From a checkpoint of a small transformer trained on Wikipedia: vocabulary 8192, normalized queries and keys.
Each number is 128 + 24 x the weight over its row's rms, rounded and kept within 0 to 255. Layers, rows and columns count from 0. Numbers have three digits each. The size before them is the row's rms in percent of the matrix's.

# layer 14 MLP up, 704x256, rms 0.178, rows 618-636, columns 0-255
101:136099132134166119160102094123136168160139096137125125087130161180149139165099156136154107123118127142109111132117183158163138154148124128137104140117111148135125127134134118101122169095167147141093113131143077147130109096129153102106126149138128157152081148142102108110097134153090081152116131115103162146116133123119105114092098178110135107128158085140090100127125090160131163172108143135116095155150127138142099100107136133085087127107141125118113116115117115152108143125131095128152086121133117141137140119146076123144102120090141130156117165123114148114126121099120148144124146133126143087126147103097148165148152164148161083152153101084112141156125132154121100111087127164113140154148111145101159188105097163133163158114134144085104162175157126061096111148130119
098:143111101123167110112111162113089140114127156136103090140085083096172141123107106178166126106134125138113106118129127121131106144140153159083089121133138120165129143107064132143123187160150140125122163095127122128070136102106115152153113102176141146112132169135138126109112151117125109132165112132144134121131169146122141147115149106087140159124126080150156170118163141135145155097134132123186089132134154125118096129131132118090086167120109120092120139120164178081124129101149100145080163145129106115120137127138158083145103135112109185174134160097142125125100120095143150146137130140089131122138143096104144122120191109129134166158158111129150177098145170102157142102127119135122108110122108112139113107132110118092115113164133159144109154149128106116134101158145121
101:109112144125130086146090111155144094126106143100144127159109147139142096121131161143122115142137120138190082154117105111128115159085157174110082175109123160116140118144141141168086104141129131114115156129166117117157114130149144137118143160119161109113143136125150150095125135156128099134156155111065155126089100145080138127141139089114127171128119113173124132144153104135106082171108142144155108117136134122103106184120141142124086094132134074112079117150156153125123099117114095156140127133131123141178079142098195158136143097140105158094096158121164140128111107162118101106140102140158127117095119119144099113126101174156153129155106112121112130159091121133124139097112154131090167125138156122124157082134125135133129117126164113127139143142143158125084141165117084
105:107102171127071136145115147099144157145104129113100136147127096104144156136119158107083116132157136145111098088109104116147108189114088108097161094105144128127119145125117099118103135125110168168114122106127131116111124133136123149103119100125124138129124103141132116134175123136136111150130132113129138076119152078141159128093095184141104175139133123141116158158129111129151107140105138153146135087128145124148121106111136109172141136162118131136111092097131188144103143167160117168101179147152144131178152151185149091129141124094146114129145138177128096181138132129088119165117127078129148102150095115110106113105110133114068115091109132139093142180100126149159127133089159109113156104118121131104137125144150098164126129117143099150111126157107138135141100180164113
103:110117132148120119117131131144109142142175161124126105147147133132153124127105151075097103172148162125146154083085113131144124169129120118128094159106108141140147138140161123098139116142139156085117118113113136138171186156082119115124129127099140150145154136136130081132120130148110115141151138120142144102158105183117134156116113099111116109102127174141165136099066051088121174165126139132127087130141146149160130155109130150145127114131116128124086121084152126116123099133132124175095146100130122171130152115088145099130104158140153148163118146110161114131100115105153089176110096134104107127149147151098064098121111165117133125107116113121159132127122130125144127121162132098080173117147159122104143138097159104171118131134085132133096152134129100112138106070161111
103:137129143131179142100153138121129096146141151116134102100123106126150125149103177132130129130118159119113144126127152130161134131111131152153126151146133154117176077138104149089134114113121128156147135087172069108132118130107115138043091123135119126153118138135160133156120125127134115094160171148115098106097162115142151120118174159127114139164128084123125108102103157136107163168103162131108148184164172135097126090112144087119140101121109100079105113125158121145107145138110138137100081145112130115137129129109131116113128135147110098134155146140114129093148145127140114076151125111111156103124128145131138163124104156107117062140127169108040113096084115114132093153090117103127098111131115124143148132156156146164120143096111115117151098106065146122150140143150111
096:153125132183123119143087124183159074134142120106109155119125093132143095106070133107134133169136087109143130131125084120142093119157130144121110155138140131096132130143142120109143144134119130122137094108115119110100127075069108169112127154128066138145154110090152126119129163127147175129131173135123115113132144128132099086090114135141104125132144120136130130092093100135141055129147123162099139128156089122147146154104141130165119128132040139091118117120150115141127116114174110138097134165169107109146114151109156131125120159135125158148095109175150129103117107151108169117098133093131126117135108092132157121109152082143134124082105153130075134119165126152130084120122124156157098129154134121162147126109125098108072157141110092145134125114102111142089121134127131
105:129132128140132118138119143104138104173096131148141156074100105123130101109124122124132125151100149140149147120146121103171093128120148135108145116139096156105105129163079085159149124107090096120134140128118118098112082119143098156114103148138154123128102086102143183120130093147152178120149082131113097130123102133127162066143093144110155088090118139099148099148116130124117099141131127135133121137146107116115105103126118130133178114115134102124181066091157144164109112081111115172131103138093143117161078131151138128105114140134119125114122123114095116121125133114151135147150120157161100096149109133140140170103112144129134104101144127126136192137094100095143149178109119130108171130136151094114162137139119139077128080079091160144089159092128149124120077122132105
102:162111087126126127145151118111174117115139095119066128129137114145104141131091130103159150088111156110121115095130105118139112112122108124116155110114152075110153156135121146094142117147105072146133102129168121144121121112125142129111135181148163145103123154111120128122085134100141170077142129106119084125118120124118130149143128143110117098112108147163121151089093128090115142104120138148141169127120114155126156128134085111126150103117102102123112083091109154139143152133153169110132131113131125100155185162164133088138102185191186142105094103167088114115078117171146109124116146111146110127159109129151114147084161125106149127105141111129119105086166140114146116100133162143123141154201146099112111105134120152116139147142119118121121120118114155109143160171169105
102:116165117145114091156157148140175152095083126167140121113127100121145086096148128085139135150114113149127173090125147189145144151103148159142121095157105102116138097138101103127149130137182134164122136123156135100124140125153124110157125135146118121112156168128105078118091136139074091112165123110134121132150162155148137153121126125185102108151115125145109128158096145139101141115123123149129070133175184107118119129093123139124124137143128107125131124162145208145141145142129111126172134142144118140155101145151130108107084140085162144169083122074137129120107150115097112109126137114170118075132154138118145134148109133100147100184152178150118148143099105116112126164114135110156084137097146119109154131124120116102181136180134133125132129123126135133157133113127128
102:125120124142136127145130167138151108138102132168081124128128139132146116123164118065117150171180136085102157163147123126103145112110107086120111144157098157109130179132156109116127150135124146099095128144101123109125147153103123115145118120137126110128103134179090160060068155158125158136167146122156159096108159141125147165168136157150127093114091152137117145130170110120095116132131169141130102104168190130112133143103144126139131148174114138117142138106119104132129103159128134098143106170122171152092181129118123138146124117122156140132110128165080129130127140111104126117084137169089121130134123139102146099072128128146114086099116125156074138102112106139126118098146134117132094152136144095110150104124113093133139096127134093117115095123157101182136093145101149
104:133155145113080141140129119146130138083143164126177155150117154177117147104126172143137157116119148140140119141119136159162090149103121147137151086103132133086120160165132123109136083175124139103136142132134122106171089156104197127171160135117163149111144165127155119149153115133123182124154130108085129128137093151132188098116141121134148175081113154142107113193118159159127126113112141114146118117130131097104114141156147114108135094131116146144132104154156115134163136088155124146139129124117119104112166144117120124138114087092159072132116109101119089144116102134131149095158143124147141158144156175108093169116120174094119118111108113069123124156182081116130147118132101163147134149124104099142143151123119150115111130123123140140123121090153128121116177117122156
095:073114133115131202141124146133117153149144124135136078100081124139108133119112096150101165124086133145116185131138134122112138119095117136153088068113130121136110157097145113131125150139115114175148119134105147126091101132157142174109143121144147105133141114133149116147172129184142156140152111133157149123127118117107130140142109126082137137161158154163144118133175175094152166122197121121155154160130135178149176096097145091114131123158130148130170157147164136119107095167163135108151113150142147132098119110145129150144102119106149146159143128109144071139147108083076108149172123100147090138170169154106120132121111103136115137116139091140142107119150166138104117114109118126131125129169155083126126109112144132132130110117143078159136156103130138141108123141109119
104:119160125139143124187113192121091106095134143123145106101152152157133106107139114085095089116077126159140122135162117136124115130109087118115141079129079133098126157165139092136133131112121093131107144104147112122103089122111176106137116153146104103136106141197136116128145118142092111148118130117098124114122116100117124116133115140098127139165126107171087059147100134129174145144102130155146125128088128094129104190126134132087115154098140112134124104116152154109078155172077112099179142119106112174192141102119118129112154116118126131123127120150119142118137121122140117133170124119111169114124106159122121106123153129168113142128113139119106117134119119098111141116104137147120092134095075142131144185167140096116148158175128118159122125101144082136103145115133129
100:151137161097147157163107115102119152180162146132140123102098138105164146097134118100112122108103147125135148151097154149075158160140099125156138106160115168150097162132158126123120091127108121138141120122094126156103112096127137127128147133116132119148109139141106123120087101137140157118086130147174157139167127160143089144074144100151161120128124161140129109136130130158133113164129124135130150118145140108119133116116102130131149129130094113089161128094129147133110140127146123128156166148102182141139108133151115108143141115176100075075181156121097117101134121148141145097119122087144136088121174095151131136153111095130110144101143124129142112170122085154193073098118129101101131164135108140102120133107141125121105184157124148136118162085109190105111143177106168
104:162152139163125144151129094128126126119128137126169078107156142125100089140178142077121142143131068117165144141110147148181120103134143088123183113139165134132119183136112110126098153139103169163146143159105135113099111127126112128092101109187152118112111126156141111156106129122142123099116132147146162103149108133104135141114154128123170119150140123109145149190146135126159136125141108179137130103142120114093122143135140121168122091103116158135070113150108090106102138124109120167154091135166140122156072123117159113137122133126135119122101107101133144155123130103130142112134135139137145143129084140151147152083120126082125134150114088096075128120102145111137139130160167149163150107091154132133161082144128104171137106124124116169168076139144130157137136157086156
094:123147117144131103163110125142126083179114159103102150138118149114113114071096125151124132117089123125132150190122119152102132164145105118095155109124112146110099124078127161105142160128100086101143110148111128120149144106152086086101183101105111123124111119067119171107123104117153141147093157044130148174102132122133112088127139121122154151149139126117120101169129157089146151099143134149170160134134122126125112141105147144166173142138156170161145145119114132124132109154095084139142115116138126111151075133125139143149098094124168151160130131112146142161177132142126121132151095135111124120091110130118151135110095131143131147153149140118131135122152112101102070147122165142117139139134130100161104115132130127087120128065146164125132146126156124136162086100123175
099:128131129115139119152135128131102118117137153130126161146106146155140117129146104113110083094115114164138135182108081158141111153141133101112115162133095131127179094109139079087122113121103152120152153093143170142113124108118090090131152106117142085162134139121136132112166136115142123158118138132133139153148148154106071131161147133082116143157147148147092117136130038130106113149130097120118135105119085136099156126127137087118089114155107114092156136135122083137131072095131152140152201165070156138107129102131116138105144117155151090149149089115161105116135124118160102102125106155122092127124150134105165121114101134161154102155147123120134114154152133144124128098177112107134124119146122121121147097106128133118090130092174114156125144051101147117142126115114146
097:162153118169153116135138107171147102134143136123096113119126153137126116144140085148099122150148120123107120163154149126149131163137142131120130156162136144147086113156167083121167172110161131134141143128148180120153165140135091126143089159109115113134122116115145138134086141151109144076116068164189135135109131097163125088112123148151129113146110183170143154135133102130113115136125097105072137104152146095141142095150113089093144133166154122130133148135100107124151146094084134124111132125144129117062088149130141112098139110165065115167113151084139087140128133114138146151132146136131071137131122097101143157147144122149135157135115176124161128151131112150118105131155144105118128121122142144111138107150084146146150105117090109080156077108113121167129135127122168
# layer 14 MLP down (transposed), 704x256, rms 0.173, rows 618-635, columns 0-255
101:171073187143085140122173137130143109180100146124156168105131141140165121170107133132132143129142147125132137113108169163124132118120099144114145123153145127155114094142097149120133149071112101119102133137149099122178148140106119099130100122157117095123119167115107092161135116130085080134134139086108142142177145083155101136120117135083127146114121109162106137124111101161123171176129133168136096149138120122169111153147113144081068117103141162097101138133136131105111176095133086129142133094112110109168130097120075129144122100144152188127106122133106160102160106126118144140160142145136131144101134138118133190101119134114146137143108119150118155131158115134133145133132167170083133159148090123146128129121117167125165159117130115098159119133143142092111132120133115
096:122130134147190090122105152132125124129127131130155129107134116105145107125103119154143193137112116158190148136138140093133120127136078112156107145102123121094138137133117165161102146101141092134134156120111167120093163145109094134144136108138150075122104142089186150126102117154088095174121144130121128125151157104097115134130132140141149118106148105176129154155125167102120105096140109124177117149103166178149106137141102128070130146125105137129101148138141169100128130097180135123118157108102098117122130125151125170101132106098110120147118179122123172153152142148121144154142128147115083147160167103130107130104176119151145174123132115124131116105108099159125152118083144147098097114093174124120125100139093081083132121139164122110099108117094133086125135141150115
101:124135130153109116139147150161151118133119137152121143175129145105105120090125169165143117099116107159177166112116081159129099130141129135128104102132138123172145128136180173158137137131105112148122119099124121191161080102126132155114144104115087134123177170130048109095125131141130154132114125126134176132148164146153140114149117145163111159145122107112121104138117136161119137111100130179140118109143120128119107134170146149160106093147119119094109095164098154131147124102124102072108116129142126154099134101127170146080139088105137157103133150092111161136077118119092141121113091099147097159168125129157107100124119128118136125148100146126120104096084162166123103136094144140154136101162102115113138155154116126159106108099130157146144096138171161162124130144114156
108:113125149130179136134115165178136129098117078132148114095104097151115124116086132129132128121135127140195120133103109155131109111089131133124130080142100118110139148161144106139118176095143139152131125113072139129136160115133122134125142150139127146113117172152144113141133132134065141167145129106123128123170140128143106122107117111174156123141102136115117111144099105134127145176134122124121125132143117143115134108144086123117163135130130136123195147143129114126165110110101161068124134140112117159073125098088138086099146134151132132127164097111114091113065131131138149123132123130170153156174109134110138145115149099150129134153130114108157179109175111129135073134123135164146102078140128126154110168138147155176186099137158125108148084152203141140120101112123145
104:156091115126079107165165110112119140144158165141153139150123130156109125170120118144124126131124115123081114094105106146135147126136138168126148064178172150123130140107085087128130162144141075157141149133103111082134118124131125118153102132149152145117122139127116119091150095097082121129115154145134145132076124134118111119103099127157140125148106108132153098167153147174167121133144156165144158106153131130102099071116129139093093108103134118112164122124138065119129120130127127074134099130110143104053117106171127116141123137104099109097131126129119150137110106131124104106146136123080142136110096182149121136105125090186126102116162115173101105121136114113130150135109153147149114117106082139156094178121144145113144148096163164162142132144126141146102115160136140
103:129145133156125097105144152143115100145121116143117126151121109114167131112123129118134141128169136122121173168153114108153169104129129110122124115138172142113133108122133113049116172102155072139095106126157069150123127127113140091101142101172126139138129146148155125124160159094124134108131143122155140147159161069186107126154094130167133155162135132155165177116136114181084119150112083145101102128096170148112141180113143120170131068146118125153135145115118115109117137128156096152132091151121140136126108168137135141125148121186101093115105189167089100119141147120168137120159125116115114105145139097113149141132106117109122148134158114086122145118106151138103143122100099128077120139111138174123120124133137149139172102128096154122116135099137093128096125132143101
096:122115136132136110140073143160127102171091143119107135121129112144142122139121188100142104107108128148150139149096101142127135130150168100140112173148128095122121145167139137114104150119130135113119134145113120112124124098107123123108137099122108163119177134099128137092147150136095148084148165129113151099113164157121128106130135148107107090167143106104147150132067089145133148170097153185109115161135113114153098118084144115130081160163080102117097134134145103145138114116153088129077106112144124125105123139078167157149104142134138120140130146113153149114081072141083132157132143101109157109124071127157123138117162124153121143139100093152111162089136155144125115117177145149109095134153121122176135153117146101101096114108120107123144129136134073185104121132114167
105:136144168137159124145129152153113130142144089155121113117113133138134097122126138137185106142057099137160121123165117171132105137100105105161167128178122124146136170142108109167165123067124092122107120157139110117134121171108097148109115132113145100158098102116157169120128121165139160134156081119138125105107155135140121144114109133128120109153128116103113111163116130132176149148122131144132118134149118135080100145152165073128155106102057111130157065181123105133145133161135127152119130119127085129105078145133132118111123118136158114115171166118084126107118131137140115140142129172133141142101129138177132135099138107154092141095133156128138112159139162113124144137108086131146111095111156121144133130135112081124101071106108136123120149137167154162100086088143088
106:119169113142134135113135152108129131132124161159121150135154123077142128158141140124187132137121164145113083140117173122096123115135107071100102136139126158118108130149117140115117114148124123124164125147117125123114118085090139133133080151163133135155112137075167125118099136114145108108162087149166123139094100128186136127153141141104153116153113115155129087108139162104148148119144122129117137127107152115138083130134100127136213134118133103130134101094113144137132138132130112088133145103096108152182132152155091171109103101155161108116090107145118124120147146083169112096113138119127117119119139160136195143141125142107146106109111091127135095123099114143129111121161157106146090158195113162113112141131137156157104120151098110083137150082145149162119116095101071
100:133124127088112116142153128098094157092122154133132147164143118115143110145188118082133126074156095100118147090106153099102160123130202121136109113143107128147165095161109143144132163126154136151104123118115151157122096144136096087155135136097120080129133090083125088123178170088129143095134168093148125187142104116115126145093134104118090157166103146157139082187119097139122133134126114157144141130130115146109106119101133101140136132114078151138139142169116126151128165094136103111130173132132124135120161100132137085103152137120129107138104155136171124178195126145102155129141088139173141096147105122142139134122097150113128102128186135114147121127099137129125125161125128142093114111143119156143103114150141125146157152147143096122117140149106144118094119131148130
101:131128115098097114121067132132134130134152167104099124106111126165106144148131175131096107147153099082115153149128155147116110126090149118114072119092068188123088089101118146107134109119146156113157106141101135147116135166131124109154075120139101174114154090170156123131090137148086163142120136111141144145131098128100119106110112107160121120147108107103127169126174112103106121087140135112127119126130109133095130109124131166118142151084128131122137167173133116137093072161152133119109097111109140156126171113145126081153123131138125121117143158136188115165136183129132093160130122132111095124101101116147141119133113122154150143132089091145161158095127105109118187154141162124138115128145123165087120152151137139146165118133111081125122129102105104153129149159132141
101:150140137123164085150131131071141153091128123136112125138142166115133162110094124138137141141144145128121129103115127130145111130121133124143117139141133091134127185143177134115142120148115104156133124098104102100180096124155142116164096127149143118075115089101101108106132086143127164179116136155145150093157060112149142130123128129141150134095115114142165125175115112157128134080154123135135100111136162089167085141113131135121149117126120104148110172129123144171111128104156131133144123108126111126228152161111158121113092130118161123121134140145134145107104100153149143094119128143144172099134098150110130163139092133150150158127176145109087150151110135145156154101132144138132148166125126128144132184128152185117177153126138165154132131091130112152074097149132115
100:121107120128152113123138080106109129142128128112101150089156154114140118138117136130100102133123162150116090119117129135141152104139131124112115118111133124145163127166125173093155125135108135117146141175187132131106074123098089170077132151125176146147127138100088145126145152130203149129148127133115135154116144131135138147122144120070140119131160133112121112103169100099132133119120130117136173110141158125113108105197136127113118080102105108126193138093135076168126124111126114131148110122106147157047139130164118118133152143102133145182130152126106096099095095105105117105130124142137138111098163115152125105134118129204148122139117157123109140121134141138143130109148114111131111122101152127098161081125134127128087128131119118170185120089074112105133111134120080
102:119154107136113161096139149108141104096164122095137132083149121158075138145176109131092117104121140170134091126141118137136146086129135097127119138114108132122139145157125118113116123106129110157141187129129107090135088109130164139110123145121152157124122129152157091120126076138112106129160131075099171106093108172127097137145101112131085146118107097166121098144147121144119126132117110121104195157107122141144157139121110144134105145107118106115141113142133123174148135155136116096138150094117113188225101180120113156175151105117144122154163147078125092102180132111160110112137136149095162140131150132118135141131153094128172141086147137106141148108103141100095122114100140116105087129118150141136126116122165141154139167141153139109133156133135109159103148152109114
092:103127121142091143107105104100144090112160153101091135140138114154133142144136152138130141093175173138126136129140134135134115126138124127137098112165146135099145125136104103135138145170130134097096141106165108107177133158077149124114143112115146074149110152151096154153127117131150144134133103065124128171121125131148147153139119143134119135090138134145149134094104169111130124121130109112134124125143122144151143133152080108109163175125137114123101124112140137147142136119136159142130087158133117090045105137101094151158119159149127123167102066151159107150120154122108156141146122137094108138117118106135144095140126105162132139086115129113101114160129136131086130084070149176178128098152109102125141112101081111156134136122148168161131088165084132209146140106148128
097:137098142146102149108152131128166106120138128109154125128109137126131103129100116119143095129167105129083099114130133144139152154125099104151065070140143106121177122150086189142126138131126178146145110152111134125101172131134113130095157104123120149148090123133160112158112120117098103149099134131133148161134139116144140158137121120127136116153143125092114121140137149072159129103149185138095198141102137145091191151152145144133105131117096098139095133141135121103140105119146142128147142107102114109126140107162109091154126134186094131091149146162092109129146143151138111125094168132169121131147105142155140142115109135075101117163136141136137103160158131109111069113082145140131113138103135094171148115100160157105100116144115152159107138121171119131061112155115152
099:090129131102123143120098181105163147079127126095129149109126129150138144165098119119130100147136118163160105135157120183132134113102159147149132130080133190139117117139171117132118114072129129165164143132110110122104114175123131156164108138137124141155059145158131093110122130117103132094156109153147158114159146152156156144133134140148122113138080184130158125102152080148127098139122113118088099134117103113160133065143107139128163110146128113119138127110090128152155126085129120130118098148119120158180123142148119128102114148176113110081122146119129161163099098138118144115099169116149145112120131124161122090106152145093106125146110160116136139115174132121155165130106122112131165072115120150117131159127133149159136144154113130136134195123069128159132139125130100
098:079137148108127096086142123166128121151133104158116153093116173138096190109112116122153116104132139157144129154134105144133154169104129119113078143167156097081137112128121111118141093119152106135119126130127148165096098138093101106111094125136145147147084112174116102129133141125196113124111100143138135130122132154150132150122129093111144116110146127160130183127106131108126129140114088108112123133133125099103094098171178091127109139150179133112139136156116087133088121105109192124128135124145074144202119151144172161113134096125166159127117114141135114099104111123111125153095119148158112146077117085178165103111146160128119155129083124120081119115112094142156148158123120114126142140163140149124112101129139145116124105081144090134102120130108136115135112146126146
# layer 14 MLP gate, 704x256, rms 0.17, rows 619-636, columns 0-255
095:109128152157141169145141100145153127110102067144121154113144174168133112102148148085134115147137153124129131150110129117117127137104137088138161134133165150115139150146194106111129108123093158149091121164121141086147100161130121145120158121095112130147150093116088097116120143121138116096134143111140147113140111140099100139112125122147074147150118183096156110129106116145110122194146134150087177122150086125139119131124160129158148094111156129144146146119130070150130143145091154115154127139149095151130082168099133156153103130147113119082149120137139101093165143126120140113110126129193145110143080142096150102110104145114131128082115154152126110173133092168122136149121138109167142127140129144127164144132162173173159118102107106115128122156120123163114173090107144
101:083117124129104117110163100139131097119133152184107116163138140169119118116120150159114127131155129149090188147128116150118144131117121081106135129110149143165115129126144159136119132148093149199132176118117117087113118132108132110147114106128065144116181118127099133147087086144115178109121108089145103105143177127125149151104075149129111141134107084108140131094134122172130138085128114144147156142135110102159107068101145139136174137098101150128076155128095132113133178146092117116165081161138133123103185096122156110123129086101139142146133107137121154157111065097140121134138152111129092154139161153118141119156130102164176111143082132111132108123120139117156131143155109103118139116149119130148105120122147132141119130143110113126138152124110092125115083132134124
090:150100104123128118117116086135116140083117117113142149124149079092112125069104117118124129158118148142126107115135145118148087112141111109122154135119143145130147153114157125155084136122151089149106101150108143149129127154131110138160100173132145151148097127114131102118101135139115147141157090123095140108135156116154117157149123129169148158171157137166085074085073134116139126146081133120152103133141128104099129138143183085094125136139095148158138131100116138112152161089101111073142154166167095135117168109125137096152094098083116085143107146168084119144122138129147138126143103097147132136142117104157090144137122182125142084149120131101146161194170104139152117108117136099142113112182137118140116117153123146120089100135160164138129090125136126120113164146127159
101:131144125102123115124127127119150154121155147102118153118122144153111126126127099120090141107147121143095132082098150136094122183108127174168122108168137171124128120138116141122172172130130119139131142114129107131141132137090127143131133080124103160089160160114128104134127142099138099123152145108134085142130097115108113084165128154091122138117148139132161106101164175145144132106126126093147154128100108148108113077092128128121151114063101106136128142117129109121110148142171138107134088116144132172056154131180104095119105097077122125113120183118174120114126136115164098119139084160128145126113141152079113190116134095099135131111129093123151093136137151127128152152146108125091145125138144138177116145094148089117155110080124163161164144089157135104139098137095132
102:155146129173101120156086129118174108148174124125111131136132082127116128194127150142129138124103148103159189104114143150131134128146111111094131114188139114155127176122127112112141200118077154179104130116125139115139107113108105111105157150087127110115120103092134136145126130134127108130096135152107089130121099126166115090132129120088168127078086139124154126125136159150129095086121136146113097088149096129127139133132114128113112111139114096148179132129118124137150111093146143119160107104087105174136116132139177137120159126127081127119142111089105121113148101152091125158137128090095128137120114125137136121149157099102141093129145088124123095143171127164182147164164127129133099132126121174113147133103103142121122123139172145160166093089116134156145140168168122
100:137144075136128139141168126123127049128079149151170131107120138139164107066157106127121183130114164126132132127133151127144116149104139096097112149132137127114126090141122173157113115120154117146098155158138121152165138162124144117141134157123121127127121116132118154113098130129094158195115129153130144130137122121158142139107174145145142132126127157168172180114131104099106134129109122113142151177093169164111148124125108135152125118127133159214103123142140148141139188182086120120105136141124134122109159144137121108118141096137099132119138166142110170108121149136170144147138129124145118126139140153102118135073125135150132161127042141140093119123117103132089124101124191115108101126094113139171136103113108108146162127114133143130110142111113108165098109138109110
100:145108082142120174151086145139129096102116134107101154171132151085154105091148125155123155098163119133135098147123141140052156116170099100090143119136104149108125105108163108079085138115075131111104166116100116126131147111103160156145123109097132165155138090109076105165090160152092114099128160143111157114142139132121091106087141139084120151126119112133120163140155126116136119131165114142149133093117140150144155129138097136147102141145148116139102176151115113124167131113141138136149123143144105130111162151124098109127136133086111151172061107126163106154148129128126112086107087134131134143181119109081065132106145113144140133171116126111103094122103104119129144136139127096170152127141143139146142148114089098156140139128100107125109118123152124143098127132132101
103:124118179143138095082139115148089142108155132101125075100122117184135194096094109124110093142097103150140170180146118147159117164079113121160146140111141108128124149106144105151095155125151137132087143128127133139153178151121159168128108112094136150145129114152128179101124124109133125139108142079087138152182110117075124126119146111113119134139096128111144150121144145129121128081128103111101103153131136147116133112130122111131080153121141096103093149128148140100167112140167122156099156121093138119122133125154121148117128149089129147102158108152095134121152117132110127151152115180159125146095105156132063117129119167168150144114104137126181161115145125099163125122131091122113107123103110142162150144175147080152139122103166140150095120106145132110138156141109107
102:140137170112100159127113120129097129093142158152099188152113130117144113125168133126113148167144103134118149113114140131107146148102162132130124118160138125135172135174121130117110151134122107101145162114118092129141127139170135140143113083127095094101117116078142090126137130093105119112140148135123110125155083134123088144106178118152096096150114166142137145141127131123157128123090052121128152132141134118094153114122132085144137114113141100108190082129118141171168114135132149133158132158098134168095096136136130105134163160154125141149095160152166142149133189121165143057106084104112133137153091135140110126142127149127142124110173143089113130111150113145120134098113113127104142090108139145183145119170134134123122171156157133135151148159097133132082120120175097
108:165090131112166107141145136133168157141189154131126113120171161134167087173174153148131065137135113099121101138139092117095147125130095092154093135125079137093120078126108086070149119170111117097089132141113103117128110106098091113098094140145112144112131111141148129127094142126116110100098136118151131122128163153126159084130143106115148124123121158138101131151139175136108129129122115087159135116146072120085120126131164100116135174084133161143126170083122112080124112112113103116111113113120106121136162094093124117158146103142111096103123184121133092191106130131128130130112147130072144106150127093168120107167140122143139158090111146114120137158121134122111129106112104101129098143128136127131112130142135112125155127151103113130118146107127097138129174153157121
103:143145116150131135127136129124132135140127102158112144147147081080144131117130133136156130091134129106118134146164126132129156103115064128104118084078167155118135107139096096112128176175125130116131146142128153104105147131117141099108150150116121103146092130129151111137149152120071132130153070153072179122119123148145078128179077077130130160161082117124138136145148122085161146120139145117170170144122127079140157063141123146115131126124133077146155108130130139135150144159128133143111128128130100147119146110132081102113087134138170148101111104090131131142169117152112106120079156100128181116129115159130131147099118118088156135069137120118126097106121155122105115118112144148098172125132114123099117093126166128132154124113140119131130111174129091146167128085144116
097:140149128121157095083123147122143130123122138101139120109142152073118131157141122137107138142117126138096094117159163110122091118152179124125107104114085111172139143146125149092096131093123121093142110134106115110116167105097124177134135134110093122110166149122100122130159118116153140094145151158121102176156167143121107096147129160151129160110101158119163114146121113148137125149117135083110130140142102150078127132111148167112138107128161120147145138117109116156138144115135163118127101077118112101110151129140125145135092160127109166163122123154120180113127102116141089159133102188123146191096116106144102149093159147113160103095147193140106135164150063116094193122136112130122124124119112136166157136167136130197137115122188128157129115145120139132128118120134138
105:144136109107165101098109115120146114089137160174101140167131139126131116089153132109105122129125118183122132119138098085062142131129151126124104096122095115131152128119174136127098109160070147111113148130191144162085153085111127133131107139112145083126163103146110117079114129093131150118107094130067096107120167118130107132172134156130137106121139109120125106130155179083154135112136121118121142125092115098113126103086090151102151134126123139141088146154111142118152133112152146159121125140152127139133116132140144084133156143135117140110162115121093074110105136137156099133107119088118131102160086115118099114087145103130092115119103125128103110180172116123170103147143163097120162065106142102158152117145123114102157119143141136115113138141122149123142146066136102
097:101116169158139130089081141143111072114113148141141182132166120150098144118137118131130165153130165138111138124119108085119145091131105140109074055112079103128086138129111142142140095119159114138141133091151072140141129099128106156154143146146122095086119165160100141107164130103131125100161124134107113118105095119143104124142106132117127138121131150131083112143135108128125108056091111138151124111122095144106167139111101172136120132121154117129141163106107106100144109128082109120110135097129117159126150119101195128097131120123158124166157140138103114107150095111147144112099122131083126150112100149122115170088134140101117116147136127110125130118127104114121175158109177161124152096150122115123150117136142097110100119132140119211156102173146106109115118124110110
100:099136098184124108145098084124087078102192165163172159145135141144163152115149098153143126111182092147082135151094138141086122146129103082131078101113114116109116122123155108127159143137107169180146150106091110128113130094131105114148143158115115133095151128184128134071125126130110126151129147129143116142137146179100127131139105150145091113133117135149124107101109172151107142082132098141156131099161136164145150141108117130144103156104144137150099133133128139174141054119123140126111117124145145160135125067106170146102110080104124129131107089138139146140113189136142096121121102124098112125159094135114157133151112139114125158114144094098118093088141161122141116130128164129147143128104139121123127108150130114147116101120126109141146095138142122128104108098154139
091:164113109148175107123165130119112090168107130104135140147119127124111137140118134094128136091134130099106113154080168111142112124135081103150091127145183053138129117107113138095136125150147094066105171105151144149163151129144113087123110097095102123159169115097110127165113150122149140141141157106113064140120121095098110102120163159138104083137139124116121132135111134101078124097163168171181132149128136093117128156112151140118114171114148126113144164143168116122142148153140140110118123080121119113149161140125163159135154124144125146119115097113153129096099154122111120090147116130110154149123110153063151168148106104120092132104115131131114125102088145113131097106154127138136101152127161138097163122147147090162117161132139134101108146131140120130173113110093139
101:151166146132127116089160174107114144080119134124085154110139075072133077143148142134143121145117075111118105171092195135175166129101136113121135156081097174139122092120108128120109144109084155125197155147131099164144136086130133125120133084110106137136118118134156130144120073110096089146153111132108094127135134132163104157119168123135151138157132122144116111107096092144132098102107143100108168110109118102142127121107133160168124149139116118116151159110091122136134136123157142088142114120154132111156116127136089132167140124135140108101154133140134102109150161119106103157153149154147145123120150109176130119099119129127096118134157098106136144149109128113151171107163101152125155113148145159146145133133158128100125136113133124059135098133066162144126132114124103
099:149126123136154172149124139091116138147160123144155122089107083108129102102142150151131116122143123141135113080130113144162143167155120122081142146136133157122170126126166112110092116143094162107140076115105140114098087111126132158111119113078081144160099116110127106079142145112099098144147148112079121098124159120115118110144118111122140132106130143135177092121119083159113121118144137138116106135119125133089139137080153129165112095104125135120142123095149120137117099151153113139098097118127132150141102150162147100113099175143155149138148173162194130132101142171157101130167097112149129108149127130172094096112108126157090123078092144093117119105131142085111123141172157110168097152089085138115125138090141120117138128160163152157158154100108134162120164116136147